Weights of a small GPT-style language model, trained from scratch on English Wikipedia: 8 layers, vocabulary 2048.
Each number is 500 + 25 x the weight over its row's rms, rounded and kept within 0 to 999. Layers, rows and columns count from 0. Numbers have three digits each. The size before them is the row's rms in percent of the matrix's.

# layer 3 MLP down, 192x576, rms 0.0661, rows 135-191, columns 288-359
101:491493497486493519519523494481531522506527538498490526466514509523552474459493541501513468468501521461510477486490495551578469506519483448489496502524495536513503510481537526491472489478553494497501568461480535520488
105:496459499466517508489469505486517529526516499516527502466527495475499476447496513470494471518509531536467436519501534493513467462483452520469491528534518495527469533510503445453506505499489511518530528486480490486483
104:542473483482487547474503481492481509526523522541534508461465508475484454470513536475516492532503491455524502479465540517500480506503482509503479478506459473498501510487478512505494501506511455480492466512510505505532
097:496493456449524540543468510483512537522472482528476538506494517484489529487495479483482472479509479483480482484513529501423543518521474487520530468483511507518461504485501495447486528493502521494498495475479496497517
100:513468490483485425531521481494522490512516474485489522503501528486506500526462499454479493477484508489468482495454518510534537496490478500449516504500505480516497499509499476504487476503468513456483497439512501542502
098:521490548537520486504486538480493462465477511484500508506530536481529532508515525530493491482530510529492497489521494473507511513519531541492509522522491503494503498512533502465520482524525533481507462515524527506554
098:483526524497513509530529502480514502425495498504509552541453515509483531540525494499481465485485484496539531503497475512521528498497489485502506476508514480468524513472453543508498512492520496485488473521484504485516
101:507484507508483515497505495483495520527465472468456499490520513535504502493507482441514497498504504533469473472514527521512472547516398491503503509499457525515521477545498530490543453530480482488479534535489456430509
097:518527472505492443473493500498519486495536496503488477528487515532507498483483504512510545491503516479480464474480507510492486499509515478522488508505466491510466549503520537504495527506474520509491487506482511464461
095:510518479513553500478457519499505487523486523548504501495483501510510484498448539508475516538472489525532508526522458489511539522515523573521495485549463491518452535494515542505523520493495483507536463504525519492442
096:528539536520515514449529489476462491530540482510519529489536505529502473514483459527470500483482478499528542492491523534470494495482504516509532482457532500552485509505471483512492456475490469483520544518524511515492
103:524484500470487522520494495507527512493536490479491484473503498507470523494510475494478528480500502502505484518525466511474501531457574494499476479510518503524499540497492500483590499512507489466528501512495490549482
095:528545487488503490554485534490518521517511499550549490537526500526479487523525469524503494510527449461521500533528465498500507451497536475444452540509493532522514484516483505486466539499504470543510480463504495483538
096:474487501508518471555494504521565543529509519466466481451528509500541559483517532503512476505501484496477533480507496510489543557536456538467512496566533525498498464512500488493480508553484469480472497472490551471533
096:446527509537472456469468486506517518498488524536500493520491508496522493507487492509497492487490467431483462472537499527526484531517526495505572502508484463478491499463489508507454523493473530506492485538491486490505
095:519493467519492414511476514545482466521557483543507487539536499541473466514472504494525512510506517486491468502502459502468531461532510497512491496472505468512502494534511476456478488513549502528522469530511510539491
097:498472535521511520529496505511501521514490487524505517491478545452503560476499545491489487496497489459503488479541547485543527518524542501522463567516539507492510509498481536522513518459497489534500491456469538458500
094:499526473534510501513499534472533487505455511477500516470524483532464481507496466480506548489491482448509517518512517542507550442523522541500505538484520536485444555525475466522495551535457514489521516505470477544479
098:487486516464558538498498496476509502481498509528473529526515532517477542474487541462497510537505499484466501476519523494502518526479484529525473533515524509484487525513457514503480471516485501512530531472495526493508
098:491507488518464475527521511509477479487493546509496481475500463552505480502526508553513473526478516522505508502487479524544497504521504524475528489515486496477467493498474482518515515509446519468513488475509479519507
104:495458505475520467446533497479464536467473480519480508480487491467536464515520476477494521573484482503480468537488463471515471517522507505532538472492490498492492473505505557486482495508540548499504503494510526502515
103:508466487483489434531488510524515526531552494514486489493449485533493492511484525519507514499499493514497514464507461507472476484491490517465474505511490474444489501499505504493546504525502515499523495503525490549489
098:516525498476529524526501469563542495499511486467448530465509506509497498517502524532495480499473539457542490483490453510517445531446508515516503522498460471489518461512528488485501531471521524491473488564494506454502
103:464517489525496482506521517514479466514474479474480512472450512446465506491493510506490479529486482510449546490502474501501495468525479502468525496510490522501505472507500513485514468500515515507467500529492515495512
097:463480452484495492516512508468528515454513526489489496520493474532501478531498493466475488561492528488491482461472469517526488527500510502515534485478536461525505468493477523467441478486508477525515501492497495532483
099:487495499504516538522509550475514482476509493491459518552489496569476498501535474504511498514508507532499492500514485515502495547509483499488524488500511498496545494470510543493453445509513515510499486476495522517508
102:437532550481482477489468481464514504526499522496505544492468514483478485462465499529530517518513520508523485472511500524522466505491504503490534501529518493488512484522495507501485488516512477503534520488517500443497
093:520494531500485502519549487507471519486517473488493527560519558505507559549509478478494532442510528537509504480470541490535499462502489533478498503464509506563503502507489503489474490472493476515518516471488490553485
101:451493494484472513522549483467495483481492531488491488537551510502524485511522518467481474493485543520533470472513504506521488482470497497502479468515477482524534493486508448525432500512497474522464521542469501508529
099:516488474542519455498512506506493520526484525469490505502527509500550474465545527528449473472501474501507486481527481474519481506496504548507497512479504530481478486516581491499472439515489504522495490461463490512493
096:502550491500494492515503515496506487484498484511521491534498480558489524533486501523457520509534449492500522465516503479497527469487482485503509489519470522450502530506482490488482486463486487478512477514530489506494
107:504523508499498523504510478481497485466517520465480504507549498475479486483507531531513467465507479499464495522484524471493459502507475490491501522487523509519541460524472480488504502540483517516539518500519496493573
092:469479480495487526527500502548492479517522489502497525510530485489507559467480504514528546423508484480494480506506534507551497547469517536515471499464516472483515518452478487503495507467515498533503494484461494479466
095:515470505484497498441476488491467466518467508512525485496488558497521500521499543464499545504526476482474473483495487470533541535523497451510409496475514509480503486478518470501521489506510507487520524502511503545454
103:521468490502499505460542502497501496472515529483530494446480492491475526474520470477483489493529533501518488528526522567523505514535518480529487504518500563492492474481480483500527485504511494479453527495508477547518
098:485466540500475430535480527492450535550525453490540468517534471495525530511485489520515484499495487537515462455501463546469521499508526516503531540512487500491472500567462482554477499506511513496517511469494511501491
101:509475537495504464497504542499516493490511508492503540528510508491458454472484486519548499480486500531539478500541503523506473518510489519473482464501502525478517459534468499502483536477540493470499437488524508554480
097:527485507525505521474526507478487485473520483519467522473521498525499526533508514539480497498530458528511527471491504496502498432541492478527485509506488553477514483510527523513499536502535497508454497463493527499479
104:478512499500495542496496479498548527491483511502533501491522517460495509539511514526483506483494483525450508507489510502507495516553487498512539522466460495512478551501537507532520452527529499504502504542480491467507
090:542495520472460502492493512487516512525488479518533503493509513446465488550487471482557495516515494485490496491506473498501536502548495496490516501505459519490467533493541462527527520518505524520485514471516510503475
091:482461527506520508495465493556535495527478497484452513533480489539500551468545469443513503526498523469500459503547499498521469525519506474505533504544473501504464502460509463487466503528474524469492487515460493480491
105:484518487559485493522530523484502459512515509509491480460485571531489521474508537522505509503518503477559573501508509520487516485484522531511528478523495504496543460465435488529515533530515462504506484534461519480538
106:481515507520511484531450535532521526500492475477474489575489489520453504499487526524488551508474536474515530503513514511524484528518486528536470473490476450452505513495528510523511516523530480485491489453491483481489
096:513502520486501469542492482471480537533495511493471542502526453455486517455465524464515521482529469504500495467465509462469510482481474515505510498515525486466480522481469513529520478516480486518486487539469533504531
107:520512501528498516502498526500521511507517509486486461543558521485477498544497511505483564524502480498463501519514498501532491481489450535503494527522487560512467510520502479531513543472521450459523521511480518503490
096:461490481534498484468511512485523484496501538487493520525485527499526477472501486483539533523497518542490451515523505473507478585496497518466469504482497476507528575527497514501513500534481498504477547471497538511462
107:498528470505490502488504479498501526485489512469479508503492518487507500482515522494482551490471560490492521508507528540541475545508467500526539459512529542502499529504494489491495495436515512513504504521467509492496
099:513524504551501525510516502517527563539479479484488509470495465510476497497507511498503532476493513451462517551513534486489511467469539506513488508504494510479473497501473502481533509486472485467477495513496473473512
099:504532479477483499507524489474520507495482513492492494524503491491531469537540508490486546486485517420538520499477475494524490548512462467503507473525498535496525512486512509461517539499493498456485518509503460519492
100:483498515454522506507560476549512466530496503468507463525531472530473463494476510497510481525480490481500505521493486519538527526493539550480462494491484425490502502516483453480503492562490449506460524534514477506473
094:512471497483529479496432497474481470516471434514512529513480488520504473500499525494477495512521497498540503501521475509484476490460473471487518519507488442490517505514484453530472482515434508504504514455501541510477
096:488471486532498472497510491527459507516533471485505546513530481521461448495482491489489529542487458468484506503504513511522492485458503536491474533433511509519502514499532515492504513507499498481479502533505539478482
097:509503479519497499526498484487491456463512510529514486574525480495533494548486504498530526503483506482467504492490484502514461467485494525518461515500549510479507493483497470514465489496544481520475485488485471535499
095:450497515506519517477524498484506536517493526507518505534476490449473492511513497547472504505514529490513551513516507496546521499505555464490535493448501500489500497486519489528490445439488478510495491529497508559506
096:504525474487441470496509514481505505526511539494470521500514534463501499485503546485522506485501521521493480478487520526510489491523515462519479468523470500501565480453503518524510529481507502488468511497490519503536
099:509499515539497528491503483516537507488507508532495517482516518516519509496519527533498551500525545509444477474510530517543459486460480488441544491445509539526515484526503461495447464518557500492492475483533491499480
097:465529492496496475536489524537460530485463507519533534508461535455493526483465506453532504495514519503471505502518493483519538482516525511465467434508508494541512488510454482546490516480471549467485476535515535489503